Each number is 500 + 40 x the weight over its row's rms, rounded and kept within 0 to 999. Layers, rows and columns count from 0. Numbers have three digits each. The size before them is the row's rms in percent of the matrix's.

# layer 4 MLP gate, 640x128, rms 0.259, rows 474-510, columns 0-127
096:484463522488477536522517538506521508470515501467460531444545523502566553557492561516495563575458492494618479499494543465540511596561521533537509496584553476472541524499505559568515502474529490534512498538476489506519522521485483506473505512518571501444453470573473470500516512532425532441467463417518514516524538540480559598504465457535551457524497466556444476534424429443546479531441
094:445503548495502465522522452457517492533511472493521547481488485496483566544483478459496446489475476515409535488454492475540419491456441501488470479547438477458517465488498415528425469520514453443449508431492550468481485581535450605509505553473462443455514503549483520473493448492503485493573470512462505566468439456530527549522505490537561500475519451505543402444437545546511436425474
103:559427448493513570435480523477432528548505484531446501503513517464528492473475484482491554532425460516500521472449472492477560549561475570516493474448530500472454491547492537480480518389518539508503510516464524519582489519442488521480524457428475532535483516467515508445491546549504492569500614494451491454554496496408530528504586396486453489503431464461503529471513472469535554536480
084:507555442449478514554468548564486522539551472529494541551480491478526605517499544528511496463555480499465412636477520500534497522520486520567573438506447544540534478479513458486521510476545535488431501499571512517444410524563500475526497436486542511504425463543467516472497494439493452497516446498516476487472533481474555528514566482458497438556466565473553499542521501514579516518522
102:537537517517484474507498509494475546511520502462554496530624525467518439503475454514504523539493483504441454535424510524472539464486391496625531512540521456531491469555458531568519537505459543481469465436534442458433490488543514491527481476475473445489485464442529503551613444470518455485472517528508488545558497484489518459486434509562475519505442431495542515515484561571505501529569
107:510514510527559523424482541490484508469563479537442538556444487564492477477542501539512497527476482487454556499576569498507457498545540537546402498512527456504465527490447542484502476463484480576429490501481576545461558385507526523499513465492515591464484523508512475428456556460474582605518467516424512499523474545464520471580499512518458462482533487481510485559540524507511546469507
107:534489514500474515500517565475460563483566460486511521481533513474572414503556507534544521536436464481531459456446466526474566515481545491518547488520480519458489566501530559544578575491590498484424486450557552457468474522548514435559467457559533518463526483539502504477502555550492488434438408557463514493555541517463533514469442499551499447495492536526514483518480479423521532536566
098:574559462467483509485537536457528561511509411467460497489452478524512492510505591493506474568449501413488513531476532484551560503538516560490539540530512504494426647520560556537533496543503502501463466513502485444447445408514504471492553484544528538468460479545473449490472447524507474518469499516524487549463520542541569485482524478572510489500487443512521454504485487521548586547431
111:540521526482467475517552467471524478519516496510453528531527465447487471469469420492486470576517527532580484511492543576515523498512502497527539495481504513503527501481516556510592571444596468506539593523536581445484508458505505452516531473610482421558443500510434495501482521442531519403472486472469454465498511538543466491444534495516575439530458421466533494485473437484500506494447
105:530524459475490530486495510429560510480529461466467539554482509494496573509448524547487439524482505469486567556479582477548548484570464493602490435489493524477473536514525551512536519522527476539411544548461459473475503555476523483514500477503451522496522499485477490493554527626490541602483486469509506411461480497549513542539493404479550513467506467422546433472455562523512513491461
084:486508484516421492507481476521517497464520459500516556525590514477486457494468491515469540484461498531558466491493479504569551480516460501517437469450519503499501507458501550522459584457506543426514445522556480551507551563466520432443552515508548498633448515514535471495457489493502495405515474433609501483498519458480550397496506500543425420487490504469499522489483519579487507557473
115:467455477500543486478583497465487516488495518554564501511494518498509577506470449536465470535508472538488467497559514559431566516488532602506483534526552488513554501451543557450479538512533515559496515524448567460486432440567492518463477544555564515519527488506392420460472525537499477570544501485508501473457555596516545484473509478479497504461446503416503494459430506498492463442441
097:490497512440519445472533435570421510530539462496578470492537502490488511585473555458493548501494484521429466469468478491501488532469442583498474528552520477478471504526443494462491518492483495472460436553538552508456511519535473528398491487598500527542465447520507464531556498470518493473441475535552509436449513473550445519541463545563492485637456524518496493552466535467555463458490
104:491512487490474503435510492504535516508567441537465490505499496525452491528489506501460542548529475468483488510465504498498529495453472563555463514430465472542502537500539392494410575486533504449413437444561472450519468517490462528446508498477542505480480528454487505517497452491476574631476490608542530523500437461522513545491459503447504459461452451518397519464493491513551485554565
093:486512518536558526529507546466445473528511445555390503402431531512538519538500512588508497451504540581516505558462480467546470513456490503471505477529560500564447537477495526505481527459526563504550542465446505489508467586560503599431528525501484522524478484455465484492466561460480547503415458469548496420502479481503425502533478453505507496442512443542452521490459448500508498496562
100:474524527485538436486465514513370504514517587484513490514528441514616599464500477535479519516490474538478477512459445544419508511542475528462440462571471439495553558527485538508539494505472436450499523475513476467523496488540434462546495403523479506447446560467484500549548530508437459479534485564483512547476447562479449535520524476546476504535519507480560473476503476495437485543472
100:431494566451519503505523502533513575588487493484493466502499492512505457441525510528436527483483585523540505439532534540522556469443416540480586489448483489545521479457549467448489534504482548464592498547456484558500494483473537471501525487549552421463498488509439554466431556459509452498493515511499422466491494495512559497465567476503497423534575532514416452504439500489560474515529
101:564512539535505553501480456490498501429500504491538482459502455439467504510538514427560493474504517488546507498591478503558467519516531528496497541489494517568490479526456514431454543493511486415494454553475552592500562499509480507486567541454505464558469497531489468487515578501530476485475544479456513471559451531546503460539533496445600514464531516421532466585491529583521494373520
113:466482530489421464550567479497489443518527513460506472552528451553451528501562478419541522502526546500513533461599475550461492468451497522440506468586514449560508464458539554418404451494534448523568475524508548486448489547514463564457487526459495462512485474544450477444430511512454564505505517466545422473532472493503505448533482556517480543555493524521470495536455455490442468485505
101:493481494539441474501517452567429532563499436433492510402498508523514482533505563448501485511536530473509443494423431492495535576531514539465468483597478446463503558539473553523499433451475503437437518538520493529510484537584474467465474400547455528502426467523491486529470535535505472440496433520481503492522454542518465512431508506554488482528451553543521418507493472481509541459479
101:506469482458514480469510450469400503525546483518510493524532487502555486436587538509510480445518503494522514481506539544432467445479563496419483517618492469496499527476508530507496574532470526472548557525464472449489532504476500509469521546488534513519461551435488420581486536497441522536589517527503447479497504495536485558591491578574462432495483530517533536455465479423501493566443
090:484415526528546511501483495450533435453544448531550469488567481538534548449541458413564495452462507449416467490491531519519506467515504471471497502480465490544571478482511540475464488507533516477561477529435468495597472565515479518554590602456439503512499476574437553494479479493439554505541529479483543427521513463454485492520480494537499548538542423456496490477473543479515553475514
107:474509519576516507523441462474503554447467444600479528568557503492545538524457493523516452469498534526539528504414559545546583493395517483524478477564514538526490468502486503482508499523532579463469532510457439533519519501467595514537515484525482493521504561472500478561559479464495519506544573514557501465520446507502557530537510444486514437450596481463546447501518565491565519471459
099:499477471545537500471502527507594450488436498451497487513508463530477447588462471566510514454552551496466596449536471539522465532559505543522498498507489513485421463482536470499464479429582478535458495508500512485518467563466418558498496557498476496513515506523577514475502522518537497497571511564473531430487501516452512510480521451465461495479464447391474481373457543514571498478530
099:481517481525485512498531470491511534447516496521486523461492469473541550476463535521516554471537500484495508542486491534526524469508537402516590478546484552520447478462446491492515424557498522480484587598414494554455587477484486492472503500463451551483523574454483486492548523453555476486490514544492502471480470542465458546512466410494543416530582534444503539532472515571504446398558
107:551500493508561531470489540588515525521487531524510520458529489483564554530462573481589514430507509522462487450487487485509514525497512470463438536463469538567458481488470574468552485441547493558490468508526519553485381468513449448494421485555462521494462571488528403486471513493559503519467437560455469524484510549549530489540547510483475519514441460463552506448492560501471574515558
104:540518425519488507451520525545450462452470455534493540582522505519506522488526521508440516497495543500530521497557505520486524485471392538476547510495538523557543533540480530511485510510515487430521511518484517485502494476417545378450516486498532568485489502500434470492387521567554415490509547459557498448565586548551432499484474500477540491485469481528517475433389470509487496505530
099:489496470508341450579528525480400474490474509476483498528527433499521460468559526556499471610496462482500496553486510527567523526485495529514540501543506487461494483391548533511473493497503471478495502530495477558500483532559526513482499495506520469511520418480496499442451452532437467496547477508452439486461547497487551499542449575550534487453404499557545482452514487445500442528475
109:432434453489443538543496519487449389522521487477549477551463530507501534485504487475513554489529521476513553497506465485552486533446528508501444470591514420482484564527558551537454512549483442475497508495522493416521459569491499507512463492488500463425510514476527422455473411591462578548548437477535533519470528465477498525506531485541531579555463528552551458460449489516473483479484
097:508529578448484446532537523430560543485562506472473494473534509530488499476568493488464514512515482555510532480535480459510457459556390506498474404480516579504443489491524523496507523427496574514529461430495472499572488490581462488475598511478480472456516417574465520482497465522499466544487457513504529419517528509436473533531441487532477542515511424486467438513472570485445473468533
096:504441534575562506483567439485486465503435463497452485470559560533482587476544517494540527523491487499520569433562539492595516492424471521478437466462538555532550539578471523453519573463464535498461553471525520462460565559491509447479482483536478501448496525522504581532471498495490500461562519545525457489499574518523508498433459475492503558541512432473510547468502533466580508520484
105:514530491508460483476516465511454488447563451456457510518591483479482493514503538531522503470466447477477483532530538486443567531454441494523436598513503484477475563589479478494463492529517446469553450542513530436523476522558515616462429468512403554485498554485527543467517502433517518540492489510488482511494514536495507482535476538517509625535541469506565448517428494567459524513457
103:563560509438569491527533484576552492476406493528543544502557461492468575495462516492542546540461506485439441561559517503558499491518501483545503446486520502522564468537561462532524536509430415458502530495503437440486488543510515484543495555528528488499517484482501516570495497445545521437495502517483537485468509485462454485454521534588427549529368467420528456486517514493502501529524
124:537536534471586488520518489486480493474527479506487587544508415512514524473586465504461509516481461512500472520522517618462454465497472463491505488513426494474487536541543453547542550536454535446493508577455493491419507460509570473543460454516522500458556428515459496526501534466441496481443557507558502569428474508540506482546500536529454540482470485513537550427489401534472541556547
100:443533534458555550419445467519482465509538495486548446542581506447531467459458530494446534569476521488565509472508413502493544560491508517481536499471544505523499496465447488521530500513467469566451466497487497503483454525496573492473440458533470537571497554531501483473542550529490409430458513454473559439543431572549584516476524525465501474574416493473483523515461533542553504499474
101:484498481496511564493482420493502527490471522554494485598499474470566494496568454460476537577497493467458446558458562439510538469454476574434469477629486438504501436510458533566489453512491507435459481508444466550472517483514482452444563474469470498502449591532461448507511423530512534481519493516481536520525416537504459528547526510521475504513448542508439495555497527497560497517516
091:425525460502531489460544513417515512401460412405526466565479464506537497527522482582461442530562491443569566498505527463492496542493471509517454519470537546490499463506485484432465507529510514551436493476553508450486498483498462543414397485532473534511539498463500511440467479427508546418528476528449546440509485515531498471544493471403506505464518480493442493498478540529478509471474
# layer 4 MLP up, 640x128, rms 0.249, rows 474-509, columns 0-127
098:558575470489524445483531536461495482491482467496539609518464524556454502470504535449474531492516509496519509595482452540488534466506487468499518548492472507465431538563540515506484559492475483477547565514530453473483451573562594449492584512581547500529553482447419556533438452548503501486493489493468537501465457476476517507478487534527524442462437508549522464465420571540545551502489
091:554511487527481532470513490465557424469529511531480496410552513468468509486453568504477531470439533573506492431489536473387535463500518471496583466482528552510519461469453470431575598526560566531584501488515464588517573415547538461516521497476525459589484555486496555508521532548510474518497489509516504465492523549483561518496469510489494502484541504469515524503471565456513473468527
101:441488553498496392518537573511515449473477509501480454560464530558505521540491519556477520569499522543482558483462451549510463408495478504547503524527495547554471463512532485447508475611511449455489406491507466501438534465500485491563455513417484464533522513499442477562479453529488462443507484475502492509418464560552481513415502500472569449453507525496478419502459527473536508500537
083:534479407490457545478478479451561535494520469484457517455460500490548531556463528571515502465483462503516436480434418536532552530452533569513503481496510503541467501514451471424509474480513556494428449495505548610468524478519472450472547463515554515485508449474473530532509471486501494461488588435476494490501499406485562443502541433440472493543548489479532455491523573541490507570425
096:500500555472480491539472472445487480549480478488522436519418487526500498490456526469436500429478504463414533554557504439490468473547570520433461512548478516470455518535514516454448529459467486566575467483487489565553583448560471462473457552447458545498547464466507453454430534580550537462516474490463506537506474541528505471538544546456451491515526542528484478458443485506413469471438
106:479457519489480495499543539453492511490490376467396539481462533573514485515568574553522458499563511488547548455518512534549480433526483488437523501528484506466484470475390548500515521424550477467498568519511555534465491488465417506510531508463457521524418425482509530468438531448531533559532512507500517494520511517541493442563517547530520542511534522487539441570463484479536507479560
107:482402520552505430550472452503428506506504419450475479490500468493484525550547499450532460448504518463456530466606484510551461510484473525441444508479517499486436464492417472489525494462473504591514515583393454510584600547451425523526497476495479492541513525453515460526447478484484497562558452485493509495449524464480440506520480475504520503524528525471549468527522484476441460516518
093:549537422491511523564505526534547554513518434503481471480473497506547536456576490521512527559450517424498485442496508451541514535541482481531555484491492517476424601506482485573533492513504535512495431445519437444442493467462470462490473480473419514520524425515406480573469471515433521554495470580533450538478496557538509499465492438584499488474481540487461476548479495437529557513485
115:495495518432527457497524499519507496499478511479500495519468415471490501478450499491443505464587536402524584565438445518509446517472437491499471501490448452528453487495457465515523481493504497423479483576569495520515502549521493478463449485605469579489577509482512587461528527483434493472487461545475473482471446530487513460528517440496450430486537437464535510502588573467536467541454
110:528491445477457439547504407396551477492481486445429546433525497438461542516537547536493473496472483492471580482472560493545572536505500485502534489445509508538501532467529502493513463488557489499491486551442411498522522535487533516469499537530463517441520488451445497444506539596541488580471561494486494430505476456520549520511453406565496490499541472455511485487424495484533419483472
077:494506514444440517521470484396543499458463518422503460509491473468467546492470493487468431557583465464523389517457563484447474464539504492535504471430483449462495505472570497553441453473496482452426413479489425483526475542513481530542524517435525519513419448519535527457521497481491513452567543494499557472509472469502538498537507461468511471483575530496483537530470453419536438463495
120:518519563574536439476516517476511415532533513524494507454529530437525479538546518449526492427512463500422475472515535508460518510516559480518499501516537467481485511569525421458563432608395501524451489515467526519445630524485477444502510499520475447429477487439544520533524501506440504482488477510524502498547454537485487563526487568481478525539572476476480482571514503507535472439543
098:440475529487449526494535423477474487491511538511548507561527517485476531445557545428505498540536547501470590496458504529484472485483508524574521514533504602541479488510474536562433470481554488489472518511426517464543520540496584480535572436471513559513479515437479454504482451547511510531564517546499470443459514523485525503492415505527486544465414505445478550618517491527531428459514
099:488518532462540450477552495458491504511451502497467551510497429502450511415586484444515480481577404442522507541558449501493432573512542504485549551518485494482588535380494549498531478478550469576517532519477498441506503416496478447518524471494483445494534509485538453431524451488480434503583559443458491513561562493516506466508503534503490493529532551467496535552545509497509485469511
091:392552553496501502401536490535462516441530525562514503448517437505478549467446452455530526464554553519525490478500547471581444493542548516480525480440589505555490516501583462461495510461481546497500449517519509529463425514492572552515528581495472542559477504504535484499502486434496509453494514392523477485525502504560452524532514495532474544445534448565484484549529526489563516505544
098:459520573438492509482488499499478535499542548576427500464502469486516488539507450448508490515505506438437554518470526493547492462484511459523482441493578541464490503574441445507499548443547474470478555446502498516549491448473493509531553570459472482597512403571509515508443474499605455478464553567520503472517511500490508457439509471459442430511531557446511526502575487484493484541444
094:486442534329496477520512530513467547519488543541463500541547464459535463508511465523475513556520452489465480579589528484484504512570486547547509451454456525578467422479454479514523446501504487481553512496474474491483538494447563529559524554506494522514455461477505480497495480527459511609471413556498506524468534497517508543524472550546491511479449404523462524480517515513420468518507
104:444529492569465423462527495559533509502523502540550513484513516474466507476447509459502566465476554487475518541539542513520532539472425524458486410533510444520414480484461492545517486508474527605459430486450536467479535492597524507463485518494510475460507516473520466450546495546458457541480481500562547446488508428471590560522477452521516495559557506414536488512452486447449426453495
110:490509496505510486449451524428530450480506481479438561531491517516509527501492451504528521528498513529445472454542503503442589452492493455403526491471467433468440568502458562465510536587522570529550471526514492460469463510512518473542544534452479560539449504600540538481459527511452508499496545460514502489547494489517484542540515464594467527522434479460535425455537530551457615471490
101:500408528584467549443561423464564510525481479524517465543452498532472459557526525551531504457473494471587554544476485545431480502570500480489445537527501513569486489516469578494510595569452551451540489534526520555506466538518471410491514543571526517469572497435469454517561484494468505471449503458440516505434509490494502538546494492504493459475564565519452482523501515481498478534493
098:441486453542461504503563488481441471508499508400513478448406402491542474479518477456522494526545471508489521521492495529417462465478484547457444520482507509444471432524471549541550510538463494479515567524440495526491500528399422588472563533505451532520458504475527525557520519512495524487553511510493490479546588476525576456470519482455465491481486463492501481543483400459432470553492
084:502610516441443501483506491533505508439469504488484525477441531544482462478541570501533536553518479451547549448522516440496488457566548545553466512493481509489522566532440525524480498497497530482485472527519444497506450520509467511535499500517515467452414545541417503478458538464444585497494473465487398481559491518537380465468486508544521559540497496458426447461465502505399490468488
105:479536508515431506531415532493515571510483491517494514506541561480511477503454504568534445503471503539476503526446527564549580558432514489517509513516521460509480517478525520538568504469519548496476503530522448489558536486434539541567495529517468406508476543465510530528617508438464598524535511549532501487551530497450524470477533508453594457454480499442512442512536560501603545483510
101:480509509527515519518533565490507483482453500479570534486468503506478475529484432539558478465536541468483515423506530503499487545571496531534473436494479486459454511512481507479533496498546470608397448472500497504483423457516494494565554530528526487437580540562541525484532535543544498498520512526459528465430543474404495492467473541462514507490514411431514414442465621516485458496528
097:534508446548476496498517455422489508432494493589453546550452506461452572428527478506503567517555534411545495549506484523539480490489486476509521495547496544565373521535448542462521467542486534557498563583469530519481557516501460489464538489426460518464487502453496524489545484418560467516452568534512492463463503511494479548512480432460483464457510546532519533500459517460505438455517
106:421502521555449497548511504513462468511484489515492491502573470488472526459524507564543505534449425484486463499552490589472544495523498469503536591497493479504453427490617464546529511508596484429501547524464490546431544509526469542503518541478546428441537511512467528465421507447501530437549474463547510533480516478536543480382491549451545532440513532515465486507508482501480497441480
106:482385468573463461516609500551497498491498462427531503487515530501470521494541570448491513433542474465567515518533467481528472466450483484523464501541551517509478538441415525465427478587527493495483529519510543494580524540430488472494544521562480481467481506489509475497484489492516461517506461479551362497462511488544508470522543549509507500464495563569524498451572435562476513528494
096:506511534495519548491481512482487488511493515520505474468503490548516578486454517440507464533511560497496403438462490464446482457504488480526436492468523470415455574556514422520528501506538447547515599497446440479466522485538520451478570537520455433536528514464565457584507496498478570492488529440502504570498454500526430582462488485508581541524486454529473516459423507583465527519496
110:492475483488483493494486390478471566447433522503474516521542525410440508534485502528483467546579430449514515452541509482586465498424516526537495590511519495544478473459502544439433520447543508517442505441485575505516475497459586520424544552558431507513509430507507534476437447492516473454558477492456460453548473484515518474502531497470528507489538566528517465485511506496457474427494
103:463517484515530518571548500500486533488488510463523510521569529467496607500501455476537559530514552505488479516503494506563492518420491538510518519535542491542471447505498395465470388464426528463574494539508522562495513512462457596462468505535493482470422523499582484503593472426513532483470522569469482494533483517449474506488562488496509530460427515497520486587512556538477465431513
100:546524527426510562474512460513545423445492575539509546518391463509441498480517508468505496415486496495476387533467551461490485523512454449524550505496489450485476469481493493506493448451518471505545393495546422542527484466502464604487526405507486428483469495494518532510514512462513508516521473486505474456475555508537518552520475564514483432543476518503488445478438424446529540520523
103:525462579534473503530481523563624519553427545576505510481479456524417494554521479373536480478469529489489535492508526523527493497524511507450474448463487511447552426485455563470515561507504600478461472495540521539525514529450459457479559520463539461529536472517462466529495534487514457516529456470512526496470460472559590506498538466435473429524494450483528513467510499512560541536536
111:480486469456531586484517522452491484517475573509510438525563468458440388478492465499457506521533518459443516578454547410449536524456455550503554563452570506481488493468486455555522538505510494514437532499582481524592495525472524567457522478521562461555448483502519496493518529456482485575515520496472516530500563481514505490475455499535472517549504571513495504464420575483508547536443
123:648496465497537531453457491489533461450572484475524459593555512539541467439435520576545544497509475490496480521525443503515511421505545512537457549461520485469545548436539508532541497551460538473388486523512459529503516466502510503518538424489507476439485474474444529525520515517466520536448516491539488564507441487527472481505526506442438519493543495461587577480499502473452479544487
098:474478477505512453565473435515578473515493490550430521469533535472458549517551542464472495472487521473492519430478449413484565489510509579451538573493528515583480458522537559478449450550504488466474569520483433510502503514537517525500427514492529490451555465432427470481440516458493502505560508511500445487498493495461458544557515577403491589522462462478467483438515514524472448517455
100:437513544483541501519468415509485499470521633548446476491499440412551506502566481510442458580547465547443444488499557454475520482401432560468524496502557492496541522453479515547509499527478459489495519455458546531494516463514548550451552480469429487503491576550514437480541463477543552521510542458501543488534447482506490531500520482544509501499472564506430559548535498529507492524467
# layer 4 MLP down (transposed), 640x128, rms 0.228, rows 474-509, columns 0-127
101:527557535555513463501513455456490484555468487540422526498461529525437510455459477464513491472533568557556487549451485536447532421509466467546515509495476523544493466553580456402466515539514542451469539575535531440430506535468474470548526511492414450501510514475483508473510473529533454587466545534465433508476502494460559552472486494510501454409468601478445474473483477513465486502495
094:522508516510454480485568408461529557538497535495520500488554525480504507505546540439470505558473548419376488479510471471438474403525474520483506479539477516588540460504501492412543454560546488515536482455441491560517500497554527527498555498482588479507477563546463503476488547544483517457457483523557538454509476498521512524505560498510586451501476523516494464451463440515540461493587
099:517497515476458511445471528471465533581509489478466499474524480418501472446419487506505545546497475428536557496463497545492543529625504511459443492500476419476469480583521578497459484459460493514543484481457528513615515508449502507487531476418490531573440520529505447465509510505453456554432535519452519438514544583486499492544571482470510506534471498446466513464464530538534538506517
083:520527455569480473483451500459489571508502536482433510497499535482481559615484527552450504521458513503579536406479441487507506530454575464452533544452564516460508545516512438497462485538528468521543438487519529537478526484553534424442567460493550474476522448529542546536453503450554501482462496459506550538544525485454503438496544553430487526468529482525494519549515529429477517563435
094:491497570463507496573465493485460503420508560458463489468460542479489475432554531495528534520509558439542505475542475431495524471511498575488537524559580485475526464523519510504575519498502462518588427531540457447604495521589520519445502580501484507565530522479478499476502498455540483428510445597431506522525515456534493572566528507505564484472520551474522472487516500490468535534481
105:477505429456511479491489512452531530454524552524484541485479453524448527432460503522513517430451513503472534446524563499534554500448533471512503460444473533488469491491481532525415524565527438494522578469474549527444470515445447437498509555504506554598454525501456504474493517444473499506439535493481529588567485544458480460506448520512471552475463516464488430641550487470497483556526
096:484476556526499507540558444521467622475493465479521493436499484437534484513487485470506520475585478486484511534599467526463500505504537501447453517446506433456508530527404493547550482462527406565548490562456480485531550550485536443508438442467484466575564466494501467502476474505542488513493446464488476535457488490495474452450565485528573532554478433547581509524498532505544506498526
092:494482526465553543490456518530559500463498553568499480477484525488491555488526480466450547402504557501500490452550513472474488557559486475534533519403487494518521474492497463544531484519560505500526518459518501516497529529511401438561492541498491493546499470400456593479563470461420546503426460517602516521546475578512507455499520518454540503496536566529426505534483459445528443474523
110:537466512469448518611499492587501517412488491472530531469500504510494454499432457468532498493523491461481454508485483552519584489423483512546541511496506440505446498522470530590501452535536531442449480483546497572514488549506447435503547499473443564525519515450513554463492507531453435526462513480487458464484481441478530524558460547579551426578543483474528577487515522512519466547440
102:500454451478457453453467470426520549459567512440511588448515462449464462534493477505520508450477461538544537544516492490532511472490567510398485561451495470568516516470536518594509532464550531530557561524521466504460551519520471497500515583483427473520579492425467518504537483536515474540488525509470456512421424479545499526491459456434514552432546489526498483479506450478495457466449
077:541533486519523499472462454481494502527511472424601510501507591488452559491527467528531477527553508487513471538535576541514453529522520477524479461515494477424443482485571535549549514473553474533436446532537446558533513498564511473492521520365557476512436467486514597470461511493504449554514495551532512497510501514499438418535479530521503528502508583463425515529463498510482425520538
108:550562495524453551482604521489497497497545484461460499463543498549456439513509557415548489468504527542514486502585441478591459495578441470539556459494465487524521519517477460512564431539458506466507474492451515424542469494442473435485530506496478444458507528493513527545550494462531584495482501529492453459501469477487567529524494519568544517455566516508500497523527467481492550590591
098:496563493457485512487509535496482511589567576529520457580552512472432521557512520450506483426488513500489559527478506484447566500468512507516555519536426476527435455427474473458503498481540474477455537573496487501489525450447477490495553470449519564477534490491504445491466563468482537468505442479433479438491515536535508396457508501612517485559450523494579535504485425510501500448497
103:517562493481474533468510500456439405536496470550553540519523492546563519471495522545518480497499499464452539510488552549504477505556445520499597458495509494478503458486498554503515446561484536504469468392561515439515521570407518445504575462533518509486542464468532476441421557522496514416472533485449483545518542487478488484475529484481419497484525499465552468419459589548510542496495
086:424481526443477498484540514469491438496467542501482430489578521515470515489422500435487508464554487472463567457514544493494412546485484546514566526437512524488480470480553489465495480543443496472514473505589522503417421488471560541507464550516520571518490499526455510568540481420429476524546493489645480516498477455528536515513478532478484486463470471562433477535504505470474519446529
102:467446472540466422507470528531451474551521516541538532457536494552499420516490524446515564498519450530491528548488526515416497572422497520468470461509508474503500513499504503458501469538448432477477481513466489540533538462518511554486472497507529512465574442488528551490404474477442556505481577550471495546436466447565408580552445578515525498472469514432496544488502456430528501542473
099:538496427488445455460537518538527485457469524497484516522506500507532532496518479466461438472530461539462519543472479472505511517485537501513455540524494523433488542545440498482495545489534415550510454481536483503536497487568453502472468509447393603502476541492527466592552435495477584511492527466474465501515440498558406498470470573550489536489401461507573556529533524533405503483483
103:518492484542500503466524535491490563469512446520533522497528444494489428489463536501514534498508473533498502489482500463526531482491528567433547493460480514502519545523454511468519515584449485510474539470479480472418540506448387523467471604555470508536519473506447458457505405513475498456576532541424503495330485536466515419524466447434571506517488478476464493483481527466482496492497
107:535578438580493539510461544467482532488520524540460552510512475510504451502503477481508506492516488458472419475502439450519453474527504498527451473443468548463446556499441549457495524499468605470569522510387484475515468512441425467501528522502453514511508495509472543473544546557483505490558551491509564584494506495454485545486472467582504521497474476450557452493608469456484539458569
105:553517495504535553436589351498524487477501435511469499526549556588475479513498517513524508517475479504477511555496473472524447432496477476516485497504430532462467443496488514502535496571570492513532408573468519464526427503489584498502545531458575436542489570504445483435550462456474521515488465512504547492462440515544542538480511506485463506445572504489516543485475550509536458492519
095:459488451496502525572462520557517559469458496447536542508505514540376519546524485504473566529553468447564484455476485484511507510527462539530599565390469554498481458514469438518474422486454482509522517493514554519480490495564464518566476543464476485467509483481491550506486586509502546494503554480533554474382549491466502451480523553432505534437517515458500450524505482487542478501534
086:515603498499500530450509456560497521502496474461492505508506519413506512572518560518482453535458495522520526470581532448479454482494525471497587411497417563426523522500545510420442405440521499501508447489485506512517511530492411557483511483476506445478442542497569479534485495591559525461488498518558517528513518505582436541484503462495524443439501480505479461524508483556445478484505
111:461526514401456493541443511551459547539411572491500511499402531457450536488447451543527482571494481553482522501502423557521500518516571479490465513437534496458505514508455502567494542495475468507504476534513485566560520496441512494540513533519474435456427481504438541532515487489498503548556498479597533564538490475429484462533512544477566504469484508529430447538515509439549475521555
098:469513416474532491492511582493544485504459486430536596519485487471482490555517498528538514444465489433480535492491537522454502548577552434503436483470533546518455507526531477476499593527505502514537542488463477533471459530532476507471516514572495517526482501478609467481581476466508507455516494501515449489620476474529448437419492516534519490460531510502544536410541437554538560527466
105:506452430500486504532470549490517555416528513517440534577472493484506530467430512506504524503555510483512553451464426503473516504480524492435560492439499542485460591493481527532506526497465494490467579475479511595442561502541413495593576548459462508464453493480480525421514446417509449497506506448508514537455489529479490488511455505406579494470471497491461500502509510412478496461494
100:547498476546560492492474422530497500430608505570497495509537476500564489512473451486489497488518540497466558516439517503481521504470473553505478477442420546439517509511486514422579485456479448508482478451493509435473509535504511527530514550519446542568545542446478512536497526580464479537510534561434420467497448498507499532472531448507450484501549465549566506488480594448419442550517
105:511548444455422489501624535597539490532464501554464559499505539542446465511577480475439478508469515528503485513524463506489525516526421553502548485502419521531502510535522489488531488599526531512530529512508511459537572479476410439529496443546501537519518516493449453523488484452570516466484461522561505441463504533479488517510520469555573559444553564516507557451464449469533505501508
097:497493503553531444539486483554458580497495536478490513483487560527517506456534553480521485470488497440529470472502443539561541520530465444498493403507581540523576559517507477491521453478533526471508576470502493484476525521512572458459563555503500532465552495486475491448462459518504554497537552478440508539507566545456422543595560504504527557604573512471532433522435487525554485501497
112:439474441510494493509464568514517452530595500497558505538541440527439542495427415479520537474435476526507479496502458466410541550429512456465443512527515521537501544511487490546474469544509506528508494495570455472540523547567487423480491482524531502422490471487462453503553505499508502592588448506450462485403491504521502512544498569524490494523521471417552484511502431503507546453464
095:447455480459488483535505500528426515551479545514469496432563537503418457500510520520523534573469520408485502480415470473479495524523431507556504448541551505511481511549476477519508432539504486553478444479520502534514427397495514551443475486562522501452441487515470473507523474443517498538519558547531540449466472552490448459487456523574501501559459478462439513497404487507478481395508
097:527485528573504634487474524482531474522552560521492475435421480523489521469454503456533496476517593482470436456461540579508461488552549480522594528527510500491412503487459503449482428521530464479495445468471503516512483497456457530462485456466512412516452500482502573484503513492496497533447513450498531510502477510435512570571459538492579438537496456478525482490496469501401529501538
102:503490522572448479470523517544431533511490479504481493507438471522502442457496590560507504517530436545549499501483439503491504498560483516546501509457541485520512540509400490536507494502470472446505531536493532448490530429534482486477472446493490463435539482591477503489528419575539542467575566494516519428497523531457433475509554515448529597560472537521451456503506498532425496571578
113:538532446539460503570532481482516496505552446421482508476480534531466522452495521520565501489568520591529428478487479507445508521546478528533456513533467514546541567493475457468574489442515460415654487507446501481476431505488470456494525504472460564511476486571517560526443489536505560443523520440477529484486406527485475486502483473474546442466530499506538499490571464538534486523488
120:621507547504473477486505458542526491465539491500481482513484496536447488452514516510500536521469461529481508464463525544516464436541496546479480479540516556448502480464497470574518548607550487484507509579458506536448511475540512551579519541538543534494485407480459445520424522462438432490448598472564556490508489485506544561494544517446430550493490535560543547518523462532470484493560
100:436516496482597532488514444509489510442579489483435528502530580454474566511540474533467489503425438431497494463450474519499499536466474452436527499446572475487498491534543534438547492478566410496503520521491442451453529513550522457514505550526522539518446525543479472441584460481531491535499481481539526453564505607493550458456493506432449503452498470523446497521516456516555526491472
091:419558532476490481533421576522531506563499524450509479504493596512448472482442544533498468451488452518565538429479395471475542539489497450498498480473509548485439499457497451517534518428448538523554526538523515528485499507449413443510550511495427524464514483481473533535485527455417462534568549515537497513473538485487405451455455474501442514510511492498577491495499519484504544438536